Weights of a small GPT-style language model, trained from scratch on English Wikipedia.
Size: 9 layers, width 384, 6 heads of 64, MLP 1024 SwiGLU, vocabulary 16384, 28.5M parameters.
Each number is 128 + 24 x the weight over its row's rms, rounded and kept within 0 to 255. Layers, rows and columns count from 0. The size above them is the row's rms in percent of the matrix's.

# layer 2 attention output, 384x384, rms 0.123, rows 68-139, columns 288-383
size [106  99  95  98 110 102 105 106  95  96  93 107 104 106  98 103 102 103 106 105  95 100 101 110 104 105 102 103 106 100  98  97 103  97  96  92  90  95 100 113  94  98  98 107 102 102  94  98 113  96  97  99  99 100  98 101 101  97  98  97 100  92  95  95  88  96 103 100  94  96 102  95]
[[122  99 168 141 148 102 158 112 133 123 126 135 183 138 117 135 117 127 144 125  91 160 115  98 154  82 145  84 104 138 120 117 120 159 142 120  99 126 116 132 138 108 141 168 136 177 155 106 144 140 138 153 103 143 165 120 145 178 111 127 162 114 148  87 130  81 100 204  94 123 122 117 155 136 176 120 152 127 106 119 128 125  96 113 123 172 128  76 114 124 116 140 154 148 140 148]
 [147 145 157 163 136 168 113 159 186 169 131 148 175 114 128 173 161 113 124 156 135 163 131 124 143  71 124 153  90 199 137 114 119 113 152 138 129 140 185 104 154 143 115 167  89 106 115  90 142 102 167 147 126 140 154 154 124 143 126 114 115 112 141 141 158 152 133 108 148  84 134 165 142  87 132 104 109 124 124 116 146 150 170 103 128 116 156  96 140 136 141 113 107 117 109 130]
 [194  92 139 122 128 153 118 129 125  91  70 113 126 104 122 168  83 204  96 118 115 115 109 142 100 129 176 141 172 157 143 101 116 148 128 113 125 140 109 137 172 134 109 128 100 146 129  65 124 163 121 142 158 113 153 117 139 126 117 145 112  98 187 115 135  70  87 132 120 133 130 119 155 102 120 161 135 106 155 122 136 144 101 116 134 124 160 103 141  98 123 169 133 135 111 126]
 [137 147 119 110 102 143 109 117 112  79 106  99 144 119 115 113 162 106 124 182 151 111 124 142 139 143 126 143 187 159 158  99 143 143 126 100 113 107 122 143 106 113 146 112 135 139 107 129 128 137 144 134 125 173 139  97 129 137 114  96 109 146 184 173 130  82 138  82 156 156  89 156 119 119 130 106 139 155 163  77 168 125 163 130  79 132 122 122 148 121  93 121  96 142 139 138]
 [131 138 131 129 131 145 100 125 132 145 121 125 165 192 132 152  92 140 169  66 125  81  98 115 140 103 153 131  94  80 121 102 153  90 128 143 136 113 134 160 110 133 122 106 143 138 116 109 103 123 149 128 137 139 103 138  97 126 117  99 100 142  95 166 171 133 117 133  82 140  85 135 152 139 115 128 108 162 147 161 135 114 156 137 139 109 164 132 134 113 120 115 150 172 111 110]
 [136 147 130 103 134  77  96 122 190  95 124 108 115 120 144 144 134 146  97 127 157 123 139 119 153 157  63 122 162 175 150 129 134 135 132 146  89 139 146 169 128 191 132 164 106 161 122 130 122 127 126 160 158 107 142 149 172 133  98 100 136 175 147 128 137 156 114 152 101 105 109  91 133 124 123 139 139 148 109 121 122 118  97  96  96 141  96 139 130 126 130 179 154 140 107 110]
 [148 129 110 144 118 155 134 144 184 165 128 126 112 145 102 174 105 146 149  73 131  95 122 152 154 147 143 101  92 130  91 131  82 145 127 139  80 144 111 138 102 169  60 118 120 127 127 153 125 160 105 125 143 142 127 123 106 169 133 143 104 135 128 142 109 141  97 171 120 119 118  91 128 100  86 133 134  98 130 165 129 144 103 143 151 153 125 102 132 143 154 135 118 145 132 120]
 [ 73 123 130 125 164 138 130 129 152 134 102 113 138 100 151 136 143 143 172 149 131 121 136 171 107 113  98 139 147 142 112 164 165 121 155 161 132 125 135 127 133 125 122 175 123 106 158  79  82  71 115 118 101 129  88 135 130 156 115 122 105 164 134 152 141 107 141 152 128 155 104 132 157 155 130 174  96  96 144 155 100 125 157  55 130 112 131 136 137 125 131 109  84 108 124 130]
 [140  97 146 121 158 119 115 121 124 163  93 124 115 124 169 139 164 140  87 167  97 109  89 119 164 153 123 140 126 152 123 123 104 110 112 100 124 135 156 141 149 143 149 107 130 108  82 158 136 151 137 188  97 144 162 129 105 110  96 150 127 110 126 175 124 160 128 112 165 105 151 116 154 107 167 120 165 109  74 118 100 154  82  98 132 111 117 114 160  83  62 113 152 129 138 151]
 [189 107 168 143 151 135 165 156 145 147 142 113 122 129 106 120  86 112 113 173 118 150 167 178 148 128 116 120 101 173 108 122 101 137 126 134 142 111 125  96 131 105 115 128 135 124  98 134 128 161 121 102 184  65 140 149 104 153 153 164 101 134 180 106 127 147 203 103 107 156 150 182 150 175  99  80 162 136 142 138 138 153 101 145  94 115 124 118 121 158 115 104 117 118 149 102]
 [120 126 135 122 149 152 152 177  98  72 147 100 149 116 131 113  88 170 123 145 127 140 162 162 166 137 186 138 103 153 165 168 121 140 133  95 148 154 120 140 122 150 152 109 122 164  99 142  91 143  94  86 142 153 122  93 137 153 100 105 118 110  72 122 165 150 163 132 132 146 114 124 145 124 152 115 179 145 157  96 143 130 117 187  82 161 117 130 150 156 117 142 148 128 161 165]
 [137 152 132 103 121 119 109 139 156 134 121 118 141 104 104  83 158 135 138 129 156 139 108  92 126 115 130 118 134 141 122 144 147 184 103  92 125 126 171 142 159 139 154  95 105 149 163  82 136 125  64 115 115 114 153 168 124 113 112 159 104 164 126 116 113 138 136 108 112 128 128 121 129 123 124 101 132 128 116 163 101 174 129  54 150 111 168  90 158 120 134 139 131 141  72 123]
 [127 136  85 126 127 142 155 124  98 125  84 176 143 135 130 141 124 133 150  96 130 193 128 105 154 118 132 180  94 163 125 103 123 144 159 143 137 136 112  79 132 161 150 123 136 115 151  98 102 120 178 107 128 113  61 156  84 131  99 155 147 130  73 144 128 135 134 113 161 144 109 125 139 137 131 122 172 136 124 129 158 116  90 131 141 118 135  59 107 100 143 100 124 118 139 110]
 [129  98 127 109 140 150 128 148 135 134 144 144 100 155 109 123 114  64 155 104 127 150 126 126 140  87 180  88 138 116 107 144 169  94 127  93 107  44 146 124 139  80 126 124 131 119 142  99 127  96 130 138 152 155 133 128 161 114  90 106 186 132 145 130 132 115 135 134 142 118 130 113  70 144 140 135 109 146 179 112 159  99  89 110 128  84 117 112 180 129 145 118 110 154 121 158]
 [142 131 117 136 110 104 158 141 129 168 111 123 104 106 132 136 136 111 109 101 126 121 141 152 148 124  88 114 103 132  90 148  96 114 136  80 162 126  60 132 161 115 190 157 130 118 150 194 115  96 145 128 122 159 108 149  85 151 154  88 130 179 131 140 170 145 111 149 113 144 147 116 161 139 130 108 104 142 118 106 106 169 152 119 148 108 151 131 167 160 102 173 177 201 126 135]
 [140 118 116 147 142 101 147 134 103 132 167 133 137 104 125 179 118 143  95 116 148 115 153  97 131 128 125 160 135 161 152 141 126  94 110 121 172 102 151 105 130 180 147  93 134 137 121 133 131 135  98 136 187  95 181 166 142 151 111 132 104 130 116 106 131 136 137 153 115 160  68  98 113 154 146 156  90 135 125 106  99 143 129 110 155  99 151 130 123 135 160 148  89 151 124 115]
 [139  91 115 124  87 124 141 144 118 176 100  88 105 102 189  75 179 158 136 116 132 131 124 142 148 128 157 128 114 136  93  83 126 118 145 134 114 160 112  98 129 100 166 119 150 140 143  94 145 129 140 104 145 148 158 128  71 135 157  90  93 149 155 100 143 154 102 128 117 137 107  99 125 195 129 152 111 132 121 159 150 102 112 122 166 128 120 132 144 115 121 144 152 106 189 183]
 [112 126 166 131 127 133 112 135 131  91 130 136 104 136 129 131 101 144 132 137 138 148  96 112 111 135 151 101 139 107 123 167 114 127 102 145 135 159 108 114 140 123 148 140 125 146 126 136  85 129 125 153 153 120 128 150 108 130 131 115 168 128 156 128 100 160 155 143 142 148 148 105 106 136  90 143 109  96 135  90 125 122 152 127 151 136 100 117  95  88 145 117 122 141 117 115]
 [112 171 104 143 145 113 142 154 113  99  98 127 111 170 116 147 144 122 121 142 150 118 142 141 122 111 103 140 154 103 108 114 138 131 139 125  93 119 131  80 148 136 189 122 111 104 128 103 113 130 137 135 132 116 112 123 135 112 157 112  86 147 121  94 100 160 116 187 155 105 125 127 162  61 146  37 152 120 167 127 155 115 122 133  78 140 120 136 109  96 181 120 130  94 110 150]
 [140 161 120 122 155 145 167 129 165 107 162 133 176 141  97 150 151 133 162 120 122 120 147 136  70 110 138 123 125 121  75 139 139 161 148 126 146 115 138  82 144  88 160 151  81 144 159 111 107 154 111 125  87 120 141 110 121 163 140 138 156 153 125 122  85 103 160 114  99  91 115 103  93 118 107 121 150  77 135 110  65 115 139 126 111  93  58 120 150 107 143 131 128 105 137 153]
 [161 107 161 148 147 117 127 146 125 102 129  97 140 173 104 101 122 117  96 139 111  98 130 122 102  71 120 127 136 136 142 140 119 113 112 118 147 163 141 132 112  95 141 138 129 100  91 152 134 147 122 161 165 178 145 145 115 147 110 181 109 197 140  91 192 120 136  92 125 130 128 122 151  91 139  68 116 141 113  93  90 159 146 104 137 150 135 134 119 107 122 110 156 133 139 114]
 [ 96  90 162  84 102  90 135 104 161 120 135 107 153 142 106  97  94  87  93 100 110 136 139 132  64 124 144 169  99 121 113 135 116 105 112 188 139 122  81 124 151 132 129 107 133  73 141 129 162 109 143 119 104 138 155 125 150 127 126 130 130 110 129 132 146 132 137 138 148 111 152 127 118 158 132 116 175 155 120  99 153 118 148 171 104 145 146 108 125 147 102 147 132 143 168 106]
 [132 127 157 134 121 192 132 182 134 127 126 102 133 104 146  95 183 157 146 140 172 108 104 132 139 159 140 145 102  98 160 119 133 166 146 170 139 128 142 107 171 172 121 125 126 169 145 130  99 133 125 142  94 123 143 108 116 127  95  87 125 141 119 100 141 138 192  96 149 107 130 118 128 146 113 106 145 130 145 112 125 156 144  98  70 130 125 107 120 141 127 138 110 154  86  73]
 [129 118 150 108 133 108 135 130 116 197 150  89 124 131 112 165 100  97 145 143 153 126 174  82 133 167 100 149 102 126 129 131 142 153 133 147 125 127 117  76  79 114 131 133 161 140 129 109 121 127 125 117 163 113 117  95 145 116 106 109 133 121  92  99 163 148 121 140 100  89 140 137 114  88 127 139 111  76  89 131 106 132 148  84 129 112 135  96 146 138 165 106 167 128 113 135]
 [120 123 137 112 155 145  94 120 146 160 118 150 132 128 130 141 103 144 112 146  83 158 106 112 110 131 110 134 116 128  91 151  83 167 138  98 132 189 122 159 136  93 119 114 153 150 137 131 100 127 125 175 158 144 165  95 110 111 103 124 145 156 115 147 179 149 119 156 133 126 146 151  96 133 175 137 122 146 145 143 159  79  69  92 123 172 154 133 179 110 132 182 151 123 143 100]
 [114 139 171 132 131  98 137 145 139 166 101 168  87 114  97 144 154 143 169 129 147 139  92 117 111 139 142 179 137 120 146 115 147 131 168 113 146 146 130 122 140 130 106 174  94 143 156  82 125 132 166 142 152 129 139 126 145 120 155 155 142 140 151 111  85 124 105 113 105 136 106 125 107 119 112 123 161  97 122 109 103  91 137 156 121 132 113 160 112 136  91  76 164 111 130 121]
 [126 138 141 208 122  95 141 120  91 153  90 149 114 111 146 117 116 114  96 131 135 127 122 111  96 133 171  72 138 125 133 144  96 132 148 131  90  96 110 154 132  98 163 146 133 134 129 142 137  83 153 178 108 146 136 138 102 140 103 119 108 103 133 146 129 121 103  96 104 133 116 128 109 138 137 118 128 127  83 142 150 111 157  38  89 143 139 149 104 138 144 125 159 140 113 144]
 [117 148 148 111 102 141 115 143  97 126 178 145 154 115 159 156 101 104 116 141  86 189 122 142 117 115 123 129 121 105 146 114 101 144 143 136 141 126 145 148 122 121 151 115 132 117 135 148 151 121 128 119 112  90 139 119 155  67 119 117 118 117 150 112 116 133 123  30 153 129 129  87 124 112 168  75 104 140 159 101 104 126 138 126 172 143 117 169 163 102 142 149 128 160  98  86]
 [160 163 143 143 132 163 103 126 118 168 149 123 131 108 157 102 149 115 129 153  71 119 104 154 111 116 120 122 159 109 114 168 118 121 156 118 127 119 164 130 154 133 119 176 125 123 137 142 133 130 150 125 101 116 149 125 126 126 124 116  98 115 152 109 122 112 115 147 160 148 149 114  95 142  74 118 152 128 148 171  91 166 109 108 109  94 152 114 145 125 148 139 174 110 123 115]
 [111 120 101 140 170  76 133 121 118 153 153  98 191 173  82 108 106 131  94 132 110 113  86 137 163 194 138  96  95 148 132 115 145 136 123 193 126 130 159 118 160 130 107 157 146 120 129 167 149 126 163 174 144 135 139 119 132  89 132 104 129 129 103 134 158 128  76 158 128 115 158 139  66 121 139 156 185 146  82 107  60  91 113 124  95  78 120  68  57 138 130 139  89 120 134 117]
 [182  82 111 122 150  94 136 140 119  93 131 123 106 119 145 126 169 115 102 139 138 147  99 140 214 104 111 150 159 127 150 148  86 123 141 118 154 115 142  92 114 145 148 105 123 116 103 154 142 125 135 119  86 118 130 127 102 176 107 153 123 112  79 127 131 149 132  97 104 129  98 112 137 161 104  91 152 123 145 170 164  70 122 143 159 159 123  99 135 113 109 148 118  93 120 125]
 [120 164 118  88 190 123 109 149 111 120 116 118 135 141 136 108 125  91 184 168 120  96 119  93 152 171 103 110 121 113 123 169 105 151 136 119 163 155 122 154 142 172 105 175 130 119 117  66 129 200 117  88 107  93 134 164 125 108 145 171  85 129 142 168 148 128 124 116 140 105 187  78 154 128 119 165 127  99 161  91 191 103 138 151 109 119 137 138 111  64 146 133 136 157 106 120]
 [108 134 146 146 109 136 162 135 104  78 145 110 151 145 130 109 174 152 108  98 120  87 109 129 174 113 122 140 127  97 128 149 134 100 117 105 115 131 122 118 164 168 139 163 124 170 125 113 165 133 141 106 136 136 186 133 106 124 118 146 123 118 119 146 109 162  31  82 142 130 129 109 115 151 125 127 136 137 122 109 125 121 136  91 127  81 141 129 145 137 115  94 123 101 128 140]
 [120  90 139 218 158 123 137 165 117 146 138 141 142 147 159 111 128 130 156 169 124 132 117 125 157 121 150 102 117  95 130 114 185 137 144 126 114 129 123  89 166 145  89 107  84 127  97 113 156  65 131 166  65 106 132  99 134 116 139  90 104 142 151 118 123 100 101 142 168 149 116 122 132 107 134  99 117 144 136 136 147 122 135 128 188 109  94 162 106 139 120 178 114 123 138 145]
 [172 179 157 122 116 131  85 148 155 114 108 139 128 107 121 115 153 135 116 160 114  89 129 154 143 158 144 118 134 128 117 111  97 133 115 125 162 169 105 108 114 118 111  94 155 129 106 116 148 169 131 170 169 147 126  84  81 151  92 162  76 109 119 107 145 150 108 154 127 111 117 100  69 103 158 117  86 109 150 160 121 121  77  94 129 106 120 138 131 135 109 134 104 120  72 156]
 [131 123  99 150 119 101 127 116 143  61 114 132 158 127 132 152 147 122  71 136 125 202 133 110  79 153 130 108  78 104 152 108  93 164 119 182 119  63 129 168 141 147 176 151 139  79 101  78 143 151 108 162  93 122 157 123 149  86 149 131 140 156 138 148 184 151 130 152 144 127 169 124 115 141 118 149 151 106 131 116 107 150 161 128 112 147  97 141 102 125 164 150 140  85 162  97]
 [149 130 167 132 146  82 108 110 117 146 105 143 129 161 149 131 131 150 161 157 101 104 103 130 158 162 127 155 113 145 134 152 165 132 101 162 123 169 179 175 157 103 101 140 104 177 197 141 110 116 141 176 149 104 118  90 181 143 115 140 108  93 132 146 124 158 131  85  98 139  80 153 121 124 126  52 117 146 151  96 148  74 137 113 147  82 144 119 157  86 171 143 129  78  94 142]
 [101 165  92 121  97  88 117 121 101 144 141  84 108 101 147 115 119 165 158 108 149 160 117 109 133 139 162 126 138 177 135 147 126 106 123 123 133 129 136 135 148 123 174 138 126 125 148 169 137 120 148 137 112 111 210 108 108  98 135 162 102 109 110 101 122 117 164 144  88 117 159 165 142 137 154 134 126 154 152 141 138 154 111 106 161 158 198  94 103 114 140 165 134 131 180 119]
 [ 90 106 110 161 119 203 129 149 135 147 148 162 138 150 126 133 114 161 125 134 134 101 126 112  86 151 105 142 131  92 128 126 130 159 155 150 131 131 110 104 153 110 110 127 144 140 129 129 142  98  91 176 136 133 161  71 159 133 119 110 115 180 135 129 113 127 176 102 192  99 129 141 108 160 147 128  71 165 109 140 124 171 100 112 166 135 105 162 116 151 120  98 146 156 137 152]
 [147 143 123 107 143  78 174 152 140 124 100 121 130 173 138 138 139 119 106  97 159 122 120 124 140 159  72 120 140 131 146 131 100 132 148 118 125 108 160 140 143 181 178 114 119 130 176 135 147 113 102 142 117 176 102 109 134 129 112 128 143 135 124 106 115 115  94  90 113 154 139 151 162  78  87 145 174 152 132 128 133 160 150 107 181 140 130  99 124 150 185 117 137 124 141 100]
 [117 183 123 120 114 129 155 101 151 204 111 126 130 137 155 123 137  99 108 175 145 117  94 141 116 136  44 130 145 115 116 127 100 165 162 141 146 141 103 108 159 140 123 143 134 131 142 103  91 172 136  77 165 101  86  76 126  98 163 147 132 108 158 166 154 147 141 124 165 102  72 162 105 164 120 154 126 111 121 134 104 133  96 130  96 151 139 125 114 158 138 122 111 107 113 128]
 [108 148 136 114 102 105 134 136 111 104 132 131 139  80 121 104 160 134 143 124 160 112 121 177  90 138 130 120 125 148 135 128 130  99 124 150 134 104  93 151 134 127 113  81  98 164 144 147 119 178 139 102 117 129 153 109 109 151  96 166 132 113 123 125 130 121 128 149 131  92 108  58  86 114 171  84 111 140 129 138 155 101 162 129 152 109 139 131 149 136 124  93 142 111 122  99]
 [ 64  89 130 164 103 121 115 170 114 101 133 127 124 127 123 167 135 109 115 133 175 127  80 137 114 128 135  96  95  88  97  82 118 130 128 186 152  96 127 101 134 160 117 128 135 151 105 140 112 172 138  89 154 129 132 118 120 113  91 154 117 158 178 135 126 128  75 136 104 146 120 117 146 157 109  92 143 179 139 144 118 132 117 136 170 130 146 154 156  92 129 159 115 140  89 140]
 [116 108 104 174 136 154 168 103  85  78 128 185 140 118 149 121  91 165 142 167 170 142 135 123 132 142 122 110 140 103 128 148 165 136 131  99 183 146  77 149 145 116  99  92  87 128 105 112  90 128 169 127 120  93 142 129 119 163  89 121 144 104 119  80 142 161 106 136 115 113 101 153 128 125 159 124 169 112 130 140 149 133 151  95  92 115 122 129 157 144 167  99 140  98 127 135]
 [156 105 155 102  91 151 156 164 154 130 132 130 138 122 114 117 151 138 178 152 153 117 145 108 163  98 127 119 158 114 142 140 115 146 129 133 112 175 140 121 121 175 129 136 137 106 132 138 166 102 121 158 143 134 114 122 122  80 108 183 126 101 133 108 145 144 174 140  91 116 114 112 126 124 159 131 113 127 125 113 146 138 117 146  88 106 110 120 137 154  98 175 146 104  94 137]
 [129 106 124  95 169 156 128 117 137 132 131 135 167 139 106 119 108 134  84 123 103 122 128 139  70 125 148 127 116 129 151 144 104 164 136 127 157  82 139 192 141  90 135 115 108 126 125 147 133 166 126  75 147 115  76 116 143 163 122 108 105 142  71 111  99 161  73 144 121 176 164 135 108 147 128 143 127 108 158 146 134 137 124  78  76 113 134 148 181  97 120 103 113 106 149 147]
 [157 100 100 139 124 102 141 167 105 103 111 163 147 134 142 136 182 150  88 135 122  98 156 172  99 130 172 136  95 146 193 141 131 112 119 112 113  99  96 132 132 133 105 168 190 153 152 123  82 108 140 101 135 155  99 108 102 167 128  93  82 148 146 120 108 122 160 134 179 100 160 131 115 127 116 123  68 104 150 147 111 169 151 141 169 125 106 117 160 133 167 128 130 112 135 148]
 [152 116 109 122 131 107 148  90  80 162 157 136 119 102 122 163 151 117 132 103  92 112 125 156 117 134 104 129 143 118  91 143 125 103 136 113 116 111 147 110 151 149 161 147 137 146 161 124 173 133  88 122 114 141 149 177 136  96  99  99 164 106 104  85 105 165  90 116 136 136 154 157 149 170 135 148  97 137 100  88 130 151 173 150 155 110 123  85 115 139 107 110 138 106 130 175]
 [138 107 174 162 146 132 133 134 178  97 101 131 121 136 144 112 154 128 104 139  85 114 160 114 142 132 144 116 128 128 151 123 109 145  96 139  95 133 122 110 162 122 115 143 122 103  97 121 136 141  99  99 119  96 137 108 115 146 100  97 129 156 143 122 114 119  96 127  99 103 140 183 110 109 116 148  93 128 165 117 129 115 170 129 136  99  85 125  85 162 154 127 113 133 131 152]
 [128  68 159 125 149  90 101 138 123 189 171 147 120 122 128 160 138 137 151 121 141 105 130 115  99 130 155 113 155 132 175 114 146 113 112 179 150 151 128 143 101 161 111 136 163 138 119 133 134 125  71 132 126  88 113 174 104 105 127 148 117  89 111 159 113  99 126 135  95 145 139  68 100 142 121 131 158 124  95 140 133 128 155 157 147  90 158 104 134  98 147  96 130 115 158  73]
 [154 106 163 104 123 118 115  76 121  92 140 126 131  99 120 204 145 124 170 126 108 115 139 123 117 102 140 105 104 158 129 123 161 161 116 120  99 124 128 135 157  82  84 169 168 122 145 133 116 106 110 135 155 119 159 105 126 146 139 167 108 177  99 176 151 102 148 140 129 137 135 122 109 174 106 133 131 110 107 134 102 142 125  75  95 148 103 131 134 135 120 155 108 126 118 124]
 [ 97 156  79 128 124 132 146 135 172 131 145 149 142  90 107 135 132 106 124 118 149 160 103 182  89 148 116 134 139 115  95 168  89 104 152 125  99 149 118 137 155 114 132 175 161  68 142 144 137 113 102 125 171 104 119 123 112 156 103 131 148 138  77 161  94 113 120 110 123 177 112 145 152 132 102  87 130 111 129 123 127 137 113 127 114  91  95 109 139 132 151 129 115 102 127 130]
 [124 127 116 141  96  98 115 127  93 148 125 118 108 121 107 112 138 159 125  86 102 112  89  68  93 106 117 160 120 100 159 107 141 105 137 170 130 159  37 126 130 117 145 115 142 112  91 123 134 155 142  72  83 165 125  85 145 166 114 153  57 119 122 119 122 142 111 137 103 114 135 120 146 139 120 125  88 107 119 158 117 112 140 156 132 118 133 155 158  86 111 157 128 107 131 111]
 [ 76 129  75 105 144 152  91 126 142 167 116 131 112 240 125 120 157 175 127 124 143 120 132 132 140 115  99 104 185 146 109 151 135 137 123 146 119 149 125 109 117 119 142  84 119 146  98 129 116 131  97  89 138  90 121 130 172 169 122 171 114 121 127 122 107 114  97 132  91 138 133  82 120 115 109 128 129 170 133 106 130  91 146 109 170 110  82 171  96 146 142 137 130 150 158 142]
 [ 94 133 147 126 143 136 162 148 120 128 136 160 124 141  85 175 130 150 148 133 158  99 147 140 107 153 110 144 126 101 124 137  84 107 152 141 109 118 138 146 124 143 106  91  74 117 114 156 148  74 133 132 159 100 138 111 115 129 176 109  83  98 108 140  81 137 114 128 135 122 129 109 118 102 130 116 168 121 128  88 139 109 127 134 169 123 126  71 134 136 175 141 130 134 149 117]
 [133 160 142 156 135  85 107 114 131 129 144 154 139 122 141 104 158 120 152 109 154 129 140 123  75 117  79 155 111  74 129 126 136 123 160 113  82 136  84 148 134 143 116 135  81 178 164 128 161  87 127 124 141 108 162 120 136 125 130 137  94 129 132 124 123 112 114 112  82  94 154 124 108 143 121 114 106  75 182 149 162 128 136 138 124 119 119 132  61 107 124 128 111 149 128 145]
 [129 148 172 137 143 120 175  95 130 202 135 170 165 160 146 123 114 135 141 144  91 150  94 143 131 148 161 101 172 137 151 111 132 146 142 151 136 135  90  89 139 101 171 139 117  96 138 132 138 135 129 128 155 123 128 138 135 139 159 127 175 104 164 115 174 131 116  68  89 117 186 113 156 130 147 143 153 128 120 100 136 160 135 146  90 149 123 117 132 111 149 147 164 136 162 115]
 [ 86 138 112 158 128 119 129 172 122  73 139 164 120 139 124  61 115  68 134 116 123 109 132 138 164 135 140  96 123 125  93 125 119 119 124 139 124 190 106 115 122 123 159  97 132 110 137  75 144  46 122 138 136 100 147 104 127  95 102 106 124 157 109 132 122 158 121 115 135 119 130  85 108 120 100 130 126 151 101 117 142 164  88 130 155 130  81 123 101 115 119  70 115 113 155 134]
 [115 135 198 142 118  93 179  87 141 104 175 117 128 126  68 175 116 125 113 112  58 174 137  74 129 132 136 105 152 128 172 161 104 147 137 113 166 104  96 126 129 120 144  93 136  98  89 141 143 118 127 108 119 124 159  95 123 153 128  95 116 118 119 101 141 175 104 117 135 134 141 110  98 146 132 125 118 133 141 139 134 160 121 144 116  98 155 127 208 106 124 125 130 120  99 124]
 [122 125 161 107  86  89  97 144 151 121 120 155  97 131  79 130 123 126 137 164 127 155 103 212  96 159 167 141 125 139 151 119 123 171 132 127 117 138 124 148 123 171  98 131 124 167 153 149  66 108 156  91 121 129 125 111  84 112  98 143 146 109 133 188 112 127 140 121 113 145 122 141 134 117 122 134  99  82 165 128 152 141 142 125 124 144 173 168 128 128  72 119 179 101 101 141]
 [151 127  62  99 151 121 155 166  94  80 120 162 135 145 159 134 132 144 137 175 128 115 175 126 131 147 131  99  94 143 151  95  42 116 114 146 125 108 113 140  93 103 139 173  70 161 133 117 126 121  93 170 121  81 113 144 166 138  95  91 139 111 112 107 162 144 136 113 130 130 126 134 145 165 160 131 138 157 134 110 139  86 183 121  78 115 121 123 148 112 141 130 128  99 110 112]
 [150 141 160 139 124 115 131 146 107 138  84 114 115 157 183 139 119 157 170  94 162 179 123 132  86 108 145 133 132 162 144 144 125 139 135  94 162  93 123 172 139 143 120 141 184 121 143 142 153 106 121 132 103 114 155 113 117 146  84 150 134 140 107 122 150 127 167 135 109 107 105 133 136 115 187 111 144  91 143 174 114 112 125 134 119 172 144  97  79 149  80 142 137 101  99 152]
 [107 116  75 134 162 117 134 111 165 115 178  79 120 131 108 149 110 120 135  98 166 121 145 144  86  80 130 147 147 101  89  87 136 130  81 131 133 123 127 108 139 143 138  90 170  85 147 125 168 112 138 147  91 109 130  88 150 152 170 133 121  96 124 116 102 133  79 149 103 134  72 119 142  87 126 155 106 113  87 108 130 116 165  82 142 109 122 114  86 111 119 125 120  93 135 154]
 [122 159 106  75 133 152 159 158 116 131 115 139 144  99 154 143 113 125 130 158 143 116 150 137 151 100 187 121 111 125 113 108  90 176 116 106 125 153 125 109 123 148 138  94 101 146 161 147 115 107 132 152 129 126 111 137 143  99 131 128 115 127  95 124 115 121  99 139 126 133  93 113 118 190 103 176 139 137 119 128 158 142 130 106 202 113 152 132 190 128  51 142 148 143 133 157]
 [137 135 112 146  98 128  92 120 168 102 125 100 164 131  83 134 123 114 137 130 125 130 196 121 130 118 107 156 125 119 106 114 166 110 111 117 119 113  91 141 133 165 117 125 138 110 151 142 187 118 102 146 113 155 130 130 123 167 153 148 115 102 125 124 153 124 125 129  96 155 152 151 150 146 128 118 141 148 139 101 120 119 135 102 163 128 112 153 115 139 100 139 107 150 133 105]
 [133  83  82 145 177 104 104  90 148 144 104 122 119 123  94 118 152 150 133 148 136 156 126 154 152 126 118 141 147  97 106 119 139 130  83  95 150 141 129 135 146 123 110 160 141  79 142 141  61 115 101 117  98 148 124 133 131 133 135 180 125 154  68 129 163 118  82 147 112 187 129 159 125 159 120  79 133 127 127  97 150 133  98 144 140 142 192 134 105 145 143 167  84 131 142 108]
 [105 152 134 137 112 129 126 153  94  96 154 116 136 131 149 124 139 144 117 137 170 130 167 138  73 187  73 102 107  99 202 138 103 125  78 108 112 123 151 156 145  96 112 118 148 135 102 104 141 138 126 112 152 119 178 156 125 135 117 121  85 157 115 138 167 144 153 136 140 111 126 163 141 151 141 119 104 111 108  99  82 176 121 138 103 108 164 132 177 129 130 109 131 107 173 133]
 [105  91 153 125 111 136 163 108 148 140  81 111 105 157 137 114 151  58 140 127 148 116 128  78 137 118 117 161 138  82 130 131 145 101 152 133 140  86 146 125 151  66 159 183 181  91 143 145 154  94  96 121 140 109 181 132 119 113  92 122 123 119 131 112  94 140 144  99 141 105 162 154 147 140 106 130  93 150 128 106 167  69 150 127 129 160 118 140 115  70 127 151 136  79 153 128]
 [171 128 164 114  89 150 120 126  88 157 128 141 112 164 105 117 141 149 169 116 150 146 120  98 153 130 142  87 119 105 107 151 122 127 135 124 118 133 131 119  99 164 125 136 122  95 128 176 133 138 115 122 120 167 157 146 102 159 140 119 112 120 154 119 112 141 123 119 144 119 133 122 152 108 143 144 119 124 159 111  93 132 130 134 122 152 134 115 145  95 134 134 128 166 148 149]
 [162 135 142 202 131 179 128 162 132 151 121 112  98 115 126 137 122 152 138 111  73 133 114 132  91  86 145 147 123 100 147 151 138 148 110 163 167 141 156 151 170 134  96 141 103 111 136 177 128 146 136 125  83 162 135 139 133 184 147 121  97 160 133 161 119 158  84 163 147 110 108 126 124 116 104 136 164 110 135 127 138 128 117 149  89  96 108 104 158 128 128 140 146  90 126 156]
 [125 158  93 142 140 123 129 156  87 161 131 169 159 167 124 102 126 115 135 137 134 122 108 105 142  94 130 149 125 154 110  87 134 106 144 120  79 162 149 102 158 129 158 118 143 118 150 123 149 173 147 123 120 113 134 134 160 138 150  82 135 151 126 137 163 131 132  96 122 181 112 114 128 112 150 100 140 152 121 166  75 129 104 142 151 174 147 120 147 131 137 136  99 137 119 149]
 [109 145 129 152 125 127 118 122 201 150 136 122  84 101 131 134 114 148 151 106 158 146 175 165 117 175 137 102 138 107 146 134 140 132 112 109 123 139 117  71 120 177 130 132 123 124 115 161 125 143 151 100 132 153 107 137 110 119 142 138 157  88 119 199 143 130 140 135 170 129 150 111 152 116 184 121 111 162 155 140 120 106  73 105 129 100 144 106 154 171 132 143 136 115 102  99]]